Each number is 50 + 10 x the weight over the matrix's rms, rounded and kept within 0 to 99. Layers, rows and columns count from 0.

# layer 2 MLP up, 640x160, rms 0.0727, rows 241-284, columns 0-79
39 59 56 51 43 58 32 44 36 51 46 40 32 30 58 31 60 55 39 53 58 54 40 38 61 42 45 47 58 53 45 47 42 57 42 37 28 43 75 63 42 69 53 34 48 49 48 39 49 43 44 46 52 53 57 61 36 35 51 45 67 63 37 49 49 47 62 68 34 57 76 58 32 55 59 64 38 31 60 37
53 49 48 30 50 49 37 29 42 24 71 56 48 54 54 46 58 40 45 39 54 68 68 62 42 52 46 40 57 49 45 48 44 46 40 60 52 45 50 47 46 63 54 45 59 46 34 67 45 44 56 43 39 40 61 26 47 44 41 53 62 58 47 49 57 45 53 77 50 47 49 69 59 30 62 30 38 42 36 36
43 40 52 39 40 59 44 43 44 53 67 43 55 66 64 40 46 46 42 62 59 55 50 60 49 44 45 56 36 54 60 37 33 50 58 59 48 58 59 55 31 35 54 38 47 63 49 54 61 43 56 54 59 51 41 47 70 46 55 67 48 56 43 49 50 50 47 58 53 42 59 50 40 42 41 39 33 44 39 42
31 55 53 57 55 50 48 56 51 45 46 55 60 39 58 54 50 58 56 34 49 48 41 52 42 54 62 55 33 42 63 57 43 42 55 52 37 51 42 48 33 57 46 59 47 58 59 55 46 39 45 36 60 47 46 57 37 46 62 43 53 72 52 54 44 54 52 44 48 44 53 46 53 42 40 44 40 41 50 51
40 44 46 64 39 51 58 48 51 56 66 43 62 53 68 51 68 73 48 33 50 59 61 48 40 40 52 43 59 46 60 44 37 54 30 46 44 46 34 55 46 45 54 48 72 60 56 57 65 59 59 61 71 33 49 59 52 36 48 44 61 67 50 51 62 51 37 34 61 48 50 60 50 39 43 56 44 51 47 38
56 63 42 46 49 53 39 44 62 47 59 41 53 60 55 37 58 48 31 56 40 48 64 70 34 47 38 52 76 33 43 43 32 39 30 54 50 42 49 60 49 54 68 40 65 61 54 53 56 49 62 44 64 44 48 39 56 48 45 60 55 45 45 56 64 46 63 43 64 20 37 41 53 46 43 60 44 53 42 59
59 43 34 74 57 39 55 58 45 72 66 56 57 41 51 44 30 42 50 60 64 41 55 31 47 58 41 36 50 76 60 30 53 34 53 64 59 64 59 55 50 45 58 59 43 51 25 67 55 43 54 45 37 43 46 50 45 46 54 40 35 63 32 48 42 57 54 41 63 41 46 36 36 33 54 66 57 55 45 47
39 45 45 44 49 40 49 40 32 49 61 53 45 63 39 55 50 54 56 58 62 55 48 58 65 58 62 45 38 59 55 55 64 56 50 55 59 57 46 47 49 57 57 47 51 48 52 58 58 54 41 52 47 57 45 46 70 57 53 55 43 51 62 35 37 52 27 60 46 36 49 38 59 46 36 42 47 54 36 54
65 58 36 53 53 55 64 58 63 70 36 62 44 43 59 48 51 54 37 45 59 35 34 60 65 45 36 42 47 58 49 53 40 42 44 32 42 62 46 44 54 38 40 41 57 44 54 52 56 48 50 52 44 33 52 64 57 44 62 57 56 68 39 68 40 55 42 53 64 38 41 53 35 70 33 55 50 49 55 62
52 51 51 49 53 69 59 31 43 43 55 66 47 46 39 49 47 55 58 51 42 49 50 46 28 67 68 47 50 35 56 53 44 59 61 36 52 32 42 34 58 51 52 46 43 56 60 49 32 36 60 53 54 61 34 51 39 47 37 55 41 53 51 44 47 50 53 50 50 44 56 65 41 55 62 48 54 55 43 44
25 51 37 62 41 48 43 29 53 39 38 67 60 33 52 42 61 59 44 56 58 36 56 54 53 52 47 48 52 71 39 42 35 47 39 59 48 57 56 60 64 49 32 81 31 47 54 59 53 48 60 59 51 57 47 51 53 38 60 46 40 62 45 44 51 62 54 45 54 51 41 46 49 61 50 64 33 53 54 56
39 47 57 46 52 33 62 42 60 46 61 68 36 28 50 52 54 45 44 52 49 62 47 43 63 38 49 44 40 63 46 38 47 68 34 48 66 73 35 55 48 57 67 36 58 38 47 69 46 43 51 53 48 67 45 54 60 37 56 50 67 63 55 58 46 51 29 65 55 46 46 63 47 53 33 41 49 47 48 31
55 38 59 65 36 55 54 53 58 56 17 53 46 42 50 41 58 63 26 55 60 30 70 59 41 37 33 61 53 54 54 29 61 58 56 43 44 53 44 69 58 34 56 34 56 36 44 55 53 51 68 52 68 56 41 71 55 38 67 44 57 53 53 46 51 40 54 53 50 37 46 38 56 43 69 41 54 56 58 53
46 57 67 44 57 39 44 41 49 54 43 56 66 68 62 40 49 48 46 44 43 44 62 55 42 60 50 49 37 51 54 50 64 37 65 31 63 53 36 55 52 54 59 33 45 37 45 43 56 40 39 31 57 48 50 63 62 45 31 48 43 43 66 46 64 35 65 44 31 53 51 37 61 49 64 55 62 65 74 41
52 48 54 51 36 57 39 27 46 70 43 34 53 47 57 55 56 33 39 49 52 58 50 42 56 45 39 59 54 40 59 44 69 53 78 43 54 65 45 58 52 33 52 22 42 43 48 43 27 49 48 47 70 42 65 51 33 51 51 53 54 54 38 35 28 42 47 47 31 61 41 48 44 51 67 47 46 56 52 50
65 42 59 62 39 48 46 41 41 57 59 57 50 55 51 55 61 35 58 53 48 43 40 47 59 36 63 51 56 47 50 51 42 50 34 46 51 52 67 56 59 43 46 44 51 53 46 51 57 44 56 46 37 34 56 50 33 37 57 61 53 63 45 63 61 62 46 67 47 49 56 42 58 56 50 64 55 44 60 60
48 47 53 54 50 53 54 59 56 43 42 22 37 43 45 51 58 51 54 42 66 55 45 37 60 50 46 49 26 49 60 53 43 51 60 64 53 43 46 44 37 68 50 38 58 39 49 55 67 64 52 46 42 63 44 58 65 57 51 60 40 44 49 50 38 55 33 44 39 57 34 34 69 58 44 33 56 58 39 31
56 55 41 41 52 53 52 35 48 49 36 59 44 31 42 41 54 50 36 48 44 62 60 34 48 63 42 48 56 41 61 48 50 56 37 62 40 61 50 58 49 42 42 52 51 54 62 61 45 43 55 52 48 50 47 46 50 40 47 48 64 38 35 48 47 41 36 34 54 41 54 44 54 51 50 48 52 54 61 64
67 55 42 27 55 63 43 56 63 60 39 43 53 37 54 39 54 43 47 50 44 40 61 51 40 50 38 51 17 42 61 57 63 63 47 52 29 50 40 65 62 56 45 63 59 60 59 44 38 48 58 59 47 67 47 55 56 51 55 53 57 45 39 40 44 39 56 50 29 48 37 50 41 44 56 43 42 50 31 44
45 31 41 39 51 55 55 58 40 52 26 47 47 54 50 57 53 30 52 45 57 42 46 37 46 39 64 43 55 56 37 47 47 53 53 68 40 66 45 60 53 58 39 51 58 46 80 63 52 61 69 61 55 40 51 53 43 31 62 38 47 33 71 53 36 48 55 59 57 53 54 50 39 48 50 49 61 50 68 53
57 45 53 54 46 28 43 62 66 60 40 30 40 34 50 54 54 54 48 47 42 49 42 44 45 44 52 48 56 34 53 58 39 46 30 46 53 47 52 52 51 41 55 68 46 51 51 37 57 52 55 47 61 40 33 45 57 30 49 53 44 62 65 49 58 48 55 38 63 56 67 66 60 57 50 43 65 46 44 45
34 48 53 61 46 50 56 55 55 51 50 48 45 48 66 30 55 46 48 57 54 38 60 48 41 30 43 61 52 45 47 46 49 40 44 60 66 48 56 45 49 52 68 45 55 52 38 52 47 40 55 48 36 61 63 55 45 54 58 62 48 51 56 61 41 51 37 47 60 61 51 46 45 59 42 57 61 62 35 47
65 64 59 33 55 45 47 39 59 58 34 49 52 26 57 30 43 49 48 58 52 59 38 36 37 46 32 62 42 60 38 52 47 52 48 75 56 39 70 57 46 50 46 44 55 55 49 63 49 56 63 32 44 51 50 52 57 37 52 52 27 56 54 71 45 49 46 40 61 62 54 44 50 43 52 62 41 72 39 47
64 50 46 34 57 59 48 43 52 35 63 50 43 29 42 57 44 62 50 43 55 55 59 58 44 69 44 50 47 46 53 41 41 49 60 52 56 50 34 36 70 58 43 48 39 40 37 60 42 63 55 31 71 62 39 57 53 59 68 60 55 39 33 60 36 56 57 47 47 45 50 51 55 35 49 53 35 53 46 47
52 63 61 55 49 46 68 66 39 54 41 53 41 52 52 57 53 58 36 43 25 69 53 38 43 50 28 54 65 54 41 51 37 44 44 42 63 63 40 44 40 57 49 53 52 49 64 48 62 45 45 36 45 49 53 41 52 50 41 68 41 53 48 46 57 58 45 44 50 54 46 48 54 55 59 37 62 44 42 34
64 54 34 56 71 51 61 47 56 41 50 45 68 44 54 52 38 36 54 68 67 54 61 40 73 65 47 50 42 46 42 46 52 57 49 45 56 51 41 54 47 60 26 45 52 51 55 53 49 35 53 37 47 42 62 43 49 33 47 55 50 51 35 45 67 30 63 67 47 51 44 34 61 43 60 42 54 59 46 50
51 54 49 54 52 41 44 64 45 61 56 47 56 25 51 59 56 54 55 35 45 64 35 38 35 58 48 56 51 40 43 48 52 58 58 46 61 46 40 43 56 58 43 48 43 48 45 48 54 49 54 49 45 64 47 38 63 54 41 56 54 53 56 50 40 51 64 34 67 47 66 60 37 51 68 41 58 33 62 60
61 49 52 65 28 59 38 60 38 58 50 52 49 48 47 41 46 49 64 48 37 49 31 37 53 37 46 60 36 41 64 54 52 73 42 57 63 51 66 52 47 47 38 41 36 54 55 61 42 39 43 58 48 44 46 54 52 54 38 57 47 79 61 46 53 48 56 38 55 50 48 52 56 52 48 40 55 44 40 48
45 46 53 49 48 63 56 49 51 56 55 72 62 45 43 53 47 29 54 45 34 59 66 55 58 56 72 40 65 41 40 49 38 51 65 40 56 63 40 52 32 39 62 36 51 43 39 63 42 46 48 47 53 50 46 54 72 58 57 54 29 45 56 44 52 50 37 73 53 35 66 46 49 48 40 42 54 38 41 62
57 65 31 49 58 50 54 53 43 37 42 32 37 50 52 68 43 52 27 29 61 57 49 48 75 48 61 27 56 66 56 50 47 34 49 74 55 60 38 61 45 37 48 83 60 46 64 59 54 53 55 54 48 42 42 31 43 51 53 56 33 45 50 41 48 56 49 34 52 45 43 56 57 42 59 44 55 46 67 64
49 64 22 52 48 57 73 39 54 49 52 53 45 38 52 43 41 57 46 54 54 54 39 47 46 64 47 46 60 62 47 50 43 41 57 68 42 56 52 52 40 54 49 47 51 52 37 56 63 52 48 37 49 47 64 51 56 55 43 67 38 57 46 36 46 35 54 39 39 35 48 59 58 44 51 55 45 38 54 80
60 49 67 51 63 50 57 55 37 48 47 54 46 48 43 39 55 51 50 38 51 48 53 46 53 68 55 50 46 62 56 52 42 51 36 48 46 38 47 53 53 63 44 54 70 49 69 41 58 45 69 28 56 31 49 56 46 23 64 48 47 50 52 46 43 47 45 49 51 61 61 66 65 34 42 40 61 45 48 38
29 62 56 46 48 36 65 61 53 53 45 39 51 53 47 38 55 45 43 40 53 45 47 46 56 56 65 26 45 38 38 49 52 53 44 55 39 54 52 49 45 49 53 70 56 39 53 54 47 54 56 47 58 68 71 59 38 32 55 53 45 50 46 56 55 63 56 32 53 42 49 42 46 50 31 48 35 51 58 22
44 41 62 46 64 42 59 37 35 41 56 53 66 43 51 48 40 37 73 52 53 58 30 35 51 36 45 42 44 46 60 45 54 69 49 42 63 47 42 53 62 52 71 54 50 52 46 50 36 35 45 69 51 64 62 47 46 41 45 57 50 61 48 45 62 32 52 62 55 50 56 53 73 57 37 63 36 52 50 44
49 66 63 33 67 65 62 44 45 29 61 49 27 66 47 63 52 46 61 49 49 50 46 66 35 45 46 46 50 44 44 47 31 53 54 55 61 45 24 46 42 64 46 43 19 47 51 45 51 48 63 47 58 56 37 57 44 47 56 47 60 59 33 47 57 65 53 56 40 45 39 51 54 50 56 42 41 49 66 62
52 42 61 65 60 36 48 51 53 38 71 40 47 71 39 58 46 41 51 52 47 54 72 45 58 62 44 51 32 64 51 45 36 51 44 46 71 66 48 50 55 38 53 40 58 58 35 48 58 42 56 49 56 49 51 52 40 60 59 58 46 52 51 13 35 48 58 66 44 50 54 41 53 46 39 60 47 33 35 56
43 52 48 61 42 49 50 58 50 61 70 46 49 50 59 48 49 40 76 43 62 58 44 46 55 41 48 53 50 61 52 39 47 57 50 54 50 42 46 60 50 51 57 34 43 45 52 57 42 51 43 49 49 66 35 43 50 58 63 56 36 53 41 49 61 39 47 62 56 48 60 31 50 54 59 47 43 49 55 64
49 51 46 55 53 44 52 47 53 58 50 52 57 56 36 54 44 37 65 35 47 55 58 46 54 69 53 41 31 43 51 37 61 55 73 48 43 43 54 45 52 61 31 67 45 52 36 45 60 45 63 34 45 18 67 57 34 63 55 45 33 40 81 56 49 45 54 51 40 52 51 53 35 41 43 47 60 60 51 41
60 48 55 57 42 61 62 44 50 54 45 56 37 43 48 51 66 59 50 46 45 49 58 39 45 54 53 43 62 44 53 38 72 59 44 40 54 46 43 48 45 35 38 27 43 62 54 50 36 54 53 53 61 36 40 59 46 47 45 58 53 61 45 40 44 47 61 56 50 53 63 48 25 61 53 49 56 57 51 50
60 43 55 28 47 48 21 42 43 51 48 42 35 40 56 35 29 65 64 48 52 53 57 52 46 62 42 40 49 45 58 46 37 65 43 49 60 44 50 48 54 39 38 55 54 26 51 54 41 54 60 54 50 50 46 40 71 52 57 45 48 41 45 37 51 46 56 58 48 39 44 45 61 64 62 54 52 55 41 54
59 60 47 52 61 53 49 37 34 45 49 53 59 54 65 40 58 42 52 62 51 55 37 67 46 52 55 43 59 32 51 37 47 33 32 68 42 49 40 54 48 39 44 37 30 63 56 49 60 45 53 64 54 70 50 57 51 54 57 41 37 59 52 58 26 46 71 36 55 45 57 45 25 60 54 46 32 50 62 56
50 53 43 44 50 54 57 55 36 27 55 46 40 64 40 37 48 50 54 48 55 56 53 53 55 52 62 66 57 63 45 51 44 49 43 45 47 44 35 63 46 56 59 42 77 53 68 58 57 41 39 55 46 57 46 44 47 50 50 55 58 61 49 58 61 50 43 58 50 43 41 60 37 38 58 55 42 57 49 59
37 41 36 41 64 58 44 66 49 48 52 39 47 63 52 72 61 41 53 45 63 48 57 47 51 38 72 47 30 68 55 57 57 50 53 56 50 45 48 68 44 36 51 65 52 63 63 39 61 49 44 47 38 45 42 46 59 51 56 53 49 54 44 53 35 74 26 48 44 67 42 39 41 46 48 36 45 38 56 53
64 55 51 46 38 62 44 50 58 53 56 63 48 62 47 36 58 50 50 48 56 67 45 45 42 27 48 40 61 43 63 42 44 42 43 51 60 44 46 56 53 36 30 59 41 60 46 66 44 62 59 43 51 34 47 43 55 41 68 30 39 64 47 32 44 64 68 52 40 62 56 58 52 53 55 35 43 36 69 43
# layer 2 MLP down (transposed), 640x160, rms 0.0726, rows 241-284, columns 0-79
49 50 59 32 46 32 53 46 40 65 61 68 57 38 28 62 43 57 53 58 52 66 36 63 58 38 39 53 52 63 36 64 58 49 48 56 54 67 33 59 58 41 39 54 57 30 23 26 46 64 37 54 41 57 68 50 52 51 58 59 44 49 57 36 48 69 45 40 25 40 43 53 68 61 60 52 48 48 55 34
35 42 56 53 67 50 62 49 44 44 39 44 27 50 35 30 50 56 47 60 56 52 62 46 52 47 35 34 74 67 45 41 57 55 49 41 38 57 57 65 54 38 42 41 44 45 33 48 56 54 45 61 45 48 57 55 46 67 63 50 48 65 46 57 37 40 58 48 54 72 50 37 31 69 35 62 58 56 49 33
44 46 62 53 38 54 36 68 40 65 37 60 70 44 49 64 36 45 43 33 55 70 53 57 50 58 34 64 43 51 40 49 35 26 48 64 48 47 59 60 32 33 58 39 60 60 35 58 61 40 55 47 52 57 61 54 42 52 41 46 52 47 69 56 40 39 36 66 60 31 51 51 65 52 60 48 70 41 51 65
65 51 45 50 49 55 41 39 29 49 66 40 53 78 41 28 39 40 44 53 48 68 59 48 49 60 33 51 57 41 64 46 57 60 47 39 59 49 59 54 47 56 33 53 41 59 35 38 46 46 53 40 63 33 50 55 52 50 63 62 53 59 36 55 43 69 50 59 55 47 58 55 38 39 32 54 65 59 29 37
49 28 61 47 36 41 54 64 69 43 49 55 54 44 55 41 56 58 24 47 43 58 42 56 68 54 48 53 69 58 54 55 50 53 54 40 73 65 34 66 52 43 46 66 40 68 39 37 57 68 39 37 51 39 42 49 64 51 60 32 76 60 55 48 53 35 44 60 71 45 34 50 51 38 29 29 67 30 62 51
46 50 55 36 50 47 47 44 37 60 30 48 49 42 51 41 31 60 42 58 71 43 48 52 45 50 53 55 58 27 48 54 60 49 61 36 42 47 60 55 57 57 54 54 50 73 44 44 38 41 45 73 37 48 35 29 58 43 44 71 46 48 59 51 42 53 57 46 56 59 50 54 44 40 54 40 47 66 52 69
44 39 42 58 49 68 58 43 27 37 46 61 54 55 58 50 71 46 50 44 36 56 40 59 47 50 51 58 51 41 52 56 49 48 58 35 45 56 31 49 46 63 61 39 35 37 37 37 60 61 55 48 35 60 60 51 67 51 44 43 49 62 51 51 54 40 54 60 48 53 59 54 43 56 54 48 41 65 51 43
52 62 48 36 53 56 54 67 59 56 60 62 58 36 51 39 39 50 38 70 50 44 34 47 37 57 28 39 52 50 55 45 28 42 48 34 51 51 53 46 64 52 68 60 52 54 51 70 41 33 54 54 49 52 51 42 38 57 65 60 67 54 52 44 50 35 50 45 60 45 44 58 60 49 61 43 45 50 39 35
47 36 45 24 54 60 56 56 58 57 69 54 36 62 60 49 50 76 58 60 56 46 45 37 63 46 55 75 51 48 29 68 51 53 63 45 67 59 51 53 57 47 25 38 62 43 51 62 58 73 39 35 47 45 44 30 38 47 53 55 64 61 49 60 49 68 66 52 51 31 42 48 70 39 65 40 33 49 41 59
58 33 45 74 45 52 60 50 59 46 64 47 49 57 39 26 60 47 47 65 80 39 49 53 61 58 43 49 48 60 50 51 61 49 43 41 60 59 52 53 41 36 35 54 47 50 38 54 41 53 56 48 43 46 40 61 57 56 42 64 60 48 45 33 52 53 60 60 44 69 41 44 53 45 39 57 60 51 48 43
52 36 39 65 44 40 45 41 47 46 50 30 28 53 38 68 64 72 53 45 41 55 56 40 47 37 50 49 40 60 60 61 51 29 61 69 53 59 67 30 51 59 33 49 33 44 68 36 69 49 37 43 36 47 43 59 56 46 47 45 63 52 41 51 47 51 29 49 38 61 65 50 47 46 37 54 55 51 47 38
66 55 53 43 68 43 58 56 66 39 46 51 56 45 48 44 37 44 27 59 47 49 48 47 48 85 48 41 60 40 56 36 54 49 41 48 27 59 41 65 51 46 62 61 61 52 29 59 59 51 60 38 42 48 40 43 36 29 51 62 59 45 64 33 41 91 57 40 42 64 31 47 59 49 44 54 25 40 51 57
58 61 35 53 60 40 56 66 45 69 55 57 50 41 59 54 42 47 53 48 59 41 60 46 62 44 57 53 43 63 47 53 57 36 50 46 63 58 61 53 46 35 63 36 43 52 49 44 55 51 40 56 61 56 49 51 59 34 40 53 71 28 53 55 50 43 65 53 39 70 35 60 48 43 60 55 41 47 57 39
63 50 37 38 57 57 57 43 69 40 61 62 69 46 30 49 51 42 58 76 65 50 38 46 56 47 64 49 60 54 38 42 46 42 30 71 49 61 57 35 53 33 29 23 44 57 51 31 46 46 57 74 57 36 68 53 36 48 47 58 44 59 36 53 45 57 47 68 43 52 50 68 63 42 47 54 45 53 53 42
45 64 48 41 53 55 61 60 47 46 52 51 41 67 51 67 55 48 44 41 63 48 46 54 48 46 47 50 46 46 62 59 44 33 36 55 52 40 50 40 45 38 63 65 56 59 38 58 55 60 37 55 41 52 29 49 64 63 41 57 37 79 44 64 71 70 48 42 56 53 56 48 37 65 43 46 47 55 35 60
24 57 57 50 49 54 51 57 53 54 35 39 40 48 41 54 49 58 43 60 57 52 43 60 65 60 43 36 58 42 53 56 50 38 55 54 44 55 36 43 46 50 49 44 59 45 51 42 31 41 40 45 44 61 48 60 44 65 49 56 59 45 46 48 41 42 49 57 52 47 45 56 41 45 33 43 51 46 38 58
67 66 47 57 52 44 57 62 67 52 57 58 63 46 56 38 55 57 51 68 42 52 47 46 47 51 53 58 61 62 56 60 42 61 42 39 49 39 48 52 58 41 58 54 48 55 43 29 56 39 37 58 49 50 60 46 45 51 41 44 46 63 72 39 50 50 52 34 44 47 78 43 42 53 51 49 47 58 41 47
49 69 49 38 52 47 37 34 45 54 59 58 22 38 55 59 53 46 60 49 60 40 65 34 37 52 41 48 48 38 40 52 44 50 48 59 48 54 47 57 42 47 40 42 55 58 67 53 61 28 43 32 40 39 46 73 36 42 54 30 67 58 65 42 49 49 43 42 36 36 45 53 56 47 50 45 54 52 50 62
55 34 66 44 51 70 35 53 59 61 45 61 61 42 42 57 55 58 22 54 39 44 58 47 56 63 50 51 23 65 65 45 63 49 33 51 52 56 30 47 57 69 38 46 56 53 68 44 34 36 40 51 38 56 57 52 58 58 64 47 55 55 40 29 26 38 67 58 49 55 39 34 45 31 65 53 41 62 51 25
48 62 54 52 55 55 47 39 47 51 49 41 42 40 41 58 44 55 35 61 48 52 72 43 35 52 54 61 56 57 76 54 51 40 53 41 46 43 66 35 41 32 49 47 38 87 66 52 47 34 54 46 17 57 38 53 35 59 44 66 49 46 59 50 42 57 47 41 31 70 50 35 34 61 50 53 49 46 37 64
38 52 54 42 48 68 64 49 43 50 49 47 48 52 47 32 59 48 48 60 53 60 44 50 45 48 49 38 55 39 45 59 41 45 60 41 49 48 51 48 54 60 48 34 52 60 33 67 36 43 46 36 55 67 53 62 41 56 57 54 47 44 58 57 53 43 42 58 62 45 49 26 55 40 55 58 56 47 45 55
47 47 56 33 53 41 57 50 60 59 42 49 51 50 50 53 50 48 63 56 53 52 51 46 62 44 60 51 43 62 32 48 74 46 67 56 41 44 42 41 53 43 35 53 67 45 53 41 44 68 54 54 53 66 52 47 46 45 47 55 51 52 48 29 56 62 63 59 54 41 42 66 53 44 46 64 52 67 44 68
63 63 47 37 43 58 56 55 76 42 46 49 33 52 65 50 48 47 38 42 59 56 34 45 54 64 32 37 52 67 53 50 49 42 38 58 49 53 66 53 57 37 40 73 57 34 49 31 34 57 62 48 42 71 47 57 52 43 47 36 75 44 56 56 61 28 80 43 57 71 73 39 49 36 50 47 39 61 45 40
45 48 54 35 58 63 48 59 35 53 35 59 53 41 57 39 42 61 45 33 69 40 45 35 50 50 41 37 45 65 62 41 61 52 44 45 70 67 45 63 46 49 51 50 42 49 47 46 30 33 58 54 54 45 61 30 46 35 62 57 65 53 69 51 63 62 35 38 52 47 44 35 58 63 38 58 45 54 40 50
34 73 52 55 66 51 66 64 41 61 31 39 65 57 57 49 64 67 72 40 32 44 56 64 12 44 47 40 30 53 65 48 37 63 43 25 50 59 65 50 63 51 25 50 54 40 62 52 70 28 48 15 31 47 45 53 36 44 29 43 44 62 41 52 56 47 70 47 49 66 56 49 34 36 42 41 46 35 54 44
52 63 60 34 45 37 44 68 46 41 45 58 51 31 52 45 35 60 51 46 55 54 42 55 53 57 52 42 56 48 43 63 49 49 50 52 44 47 48 51 58 48 51 62 40 41 66 47 44 68 54 47 47 48 36 55 55 61 53 32 48 57 60 50 59 59 59 45 35 50 41 48 30 58 28 52 57 37 51 51
46 31 54 45 56 49 57 45 57 21 68 35 41 39 49 32 46 50 57 49 60 47 36 55 60 53 51 39 52 40 51 49 62 52 71 50 49 53 51 61 44 53 50 52 53 51 36 57 39 55 47 58 50 57 35 56 53 49 73 48 55 40 51 50 50 45 45 45 43 41 58 47 59 50 34 57 34 61 42 68
54 71 46 40 48 57 40 39 54 30 60 42 58 45 45 67 24 47 56 28 66 53 47 58 41 42 35 38 32 51 37 51 35 34 34 38 45 39 71 64 45 50 38 42 49 49 51 59 48 35 45 42 45 56 54 46 41 47 43 66 51 43 46 56 52 55 60 66 51 59 48 41 54 39 30 72 47 49 63 50
65 54 52 65 41 43 51 53 53 48 64 52 50 50 38 46 41 56 56 61 24 68 60 43 34 51 43 53 65 37 43 29 65 61 46 47 23 51 53 46 53 54 62 64 49 53 21 61 69 48 52 53 44 57 57 45 51 54 56 52 42 43 72 63 45 43 34 50 46 46 41 26 53 42 38 50 59 61 45 51
39 43 64 44 39 30 36 43 47 68 54 52 53 65 51 52 46 52 64 41 50 45 53 66 49 59 64 68 50 66 54 55 48 57 23 34 46 50 53 36 24 62 41 57 57 75 47 46 43 41 38 54 48 49 53 48 74 46 32 48 62 55 42 38 46 52 71 49 52 66 51 75 46 68 18 43 64 48 68 45
40 50 38 33 48 48 34 33 52 50 58 64 41 65 44 56 65 62 44 50 57 66 52 46 55 49 53 58 31 50 53 53 52 61 53 47 68 57 54 38 46 54 30 26 49 46 67 46 56 56 46 45 47 49 69 39 45 48 41 32 43 58 50 48 47 59 55 52 51 48 41 43 56 42 60 33 61 54 63 54
63 41 60 55 46 53 65 34 48 51 55 42 33 53 42 55 45 37 63 42 72 55 39 52 56 58 56 55 47 30 51 57 55 56 34 71 62 58 44 74 67 38 51 52 43 55 57 52 54 31 64 59 48 64 33 50 62 39 59 53 30 51 44 43 42 42 55 56 52 79 52 48 55 36 45 48 65 56 45 50
58 43 53 30 68 48 68 44 44 45 36 76 51 49 54 57 50 48 64 56 33 46 54 49 66 60 54 54 31 68 61 64 52 62 52 50 40 41 51 53 64 25 43 38 37 52 58 35 34 42 53 47 61 53 63 39 54 40 43 65 48 52 55 36 39 37 56 58 66 55 56 54 38 57 58 35 51 49 36 64
47 49 48 53 43 58 35 63 63 52 39 46 44 53 41 45 48 60 31 45 39 45 64 53 51 52 56 50 69 39 46 53 48 35 56 53 48 48 58 41 45 41 50 46 57 52 51 52 52 58 46 38 46 36 47 46 54 38 47 37 40 56 57 54 38 62 56 44 38 63 46 42 50 40 54 42 61 49 54 53
43 50 42 58 49 57 57 50 41 56 51 58 64 50 60 50 65 63 50 56 48 53 52 43 53 42 62 41 40 58 54 53 67 42 41 44 35 56 79 48 71 40 63 47 60 43 66 50 47 67 37 56 57 52 55 47 64 44 36 45 49 53 46 52 32 47 49 42 60 57 50 46 59 55 51 40 41 42 55 48
53 45 41 47 35 58 41 39 44 51 37 69 46 31 57 52 58 53 40 54 51 48 52 34 45 48 46 48 61 43 48 54 57 45 76 25 52 44 42 58 39 70 51 56 49 57 55 66 63 51 40 64 42 54 54 58 57 38 46 44 60 35 43 58 74 45 41 56 69 52 43 69 56 50 61 66 43 61 53 45
45 47 47 44 49 40 40 41 49 29 39 49 64 55 42 49 45 56 21 49 43 53 43 60 48 49 54 48 53 47 48 49 50 50 45 50 45 57 54 47 54 49 43 49 43 37 47 52 53 47 57 46 41 43 62 59 48 54 41 48 63 45 55 47 37 62 54 35 46 40 32 61 49 53 33 56 46 53 48 50
51 50 60 38 54 50 50 44 48 55 50 44 38 55 52 74 66 65 38 42 44 56 60 77 55 40 53 71 60 39 51 45 52 38 55 63 64 50 55 45 37 54 56 46 60 32 49 56 59 55 32 59 58 64 40 62 37 54 47 41 58 64 58 42 48 39 47 35 47 50 55 63 27 48 47 37 53 62 54 64
56 55 53 46 48 62 44 56 52 51 59 53 48 52 58 55 48 51 57 48 56 59 48 47 35 59 43 35 30 38 41 64 54 37 44 42 66 47 55 54 60 51 45 57 50 60 66 68 38 50 47 50 45 52 22 35 58 61 48 43 45 58 55 48 32 56 62 33 69 53 53 51 53 48 52 38 61 57 39 46
27 50 55 61 73 49 55 53 58 37 45 57 61 61 38 59 40 53 43 60 72 53 53 41 43 59 46 48 52 38 36 55 55 56 32 53 58 53 42 56 59 47 62 38 39 41 19 56 49 42 60 63 50 70 51 47 41 45 39 67 58 50 57 53 46 56 48 47 46 30 57 58 49 63 38 62 58 41 52 28
41 47 37 41 37 43 47 59 59 53 48 40 48 42 41 62 45 45 50 37 37 48 54 44 47 44 46 42 48 65 44 45 40 47 56 31 64 50 59 44 38 42 49 55 54 43 59 49 39 64 34 33 52 48 46 48 44 54 33 56 48 33 51 46 59 66 38 59 47 37 45 57 58 42 47 49 47 57 42 55
39 35 47 36 60 38 44 58 60 53 36 41 33 55 50 45 31 68 55 41 26 46 29 49 56 61 57 72 33 54 59 62 54 38 64 50 71 29 48 51 35 56 61 50 60 48 78 46 52 52 59 54 52 51 54 38 34 68 54 54 42 54 45 50 60 53 53 38 44 65 43 40 61 48 51 39 54 57 55 29
38 39 48 43 54 44 52 42 47 49 43 58 61 41 35 30 34 54 51 43 45 50 33 35 47 57 68 50 71 39 47 50 59 59 41 59 56 40 46 59 43 53 54 41 46 60 52 49 58 30 46 55 65 51 45 54 43 47 50 53 41 44 72 36 44 49 67 39 60 55 66 57 61 48 45 49 68 55 68 47
46 51 48 56 51 29 49 64 16 45 44 41 57 56 68 53 43 44 58 43 59 32 52 57 57 63 52 35 41 52 45 49 57 63 64 58 32 46 55 53 52 53 63 46 63 60 48 37 62 41 37 44 48 68 44 49 44 55 56 41 63 31 41 55 55 50 43 49 52 38 33 52 53 39 47 49 61 55 54 42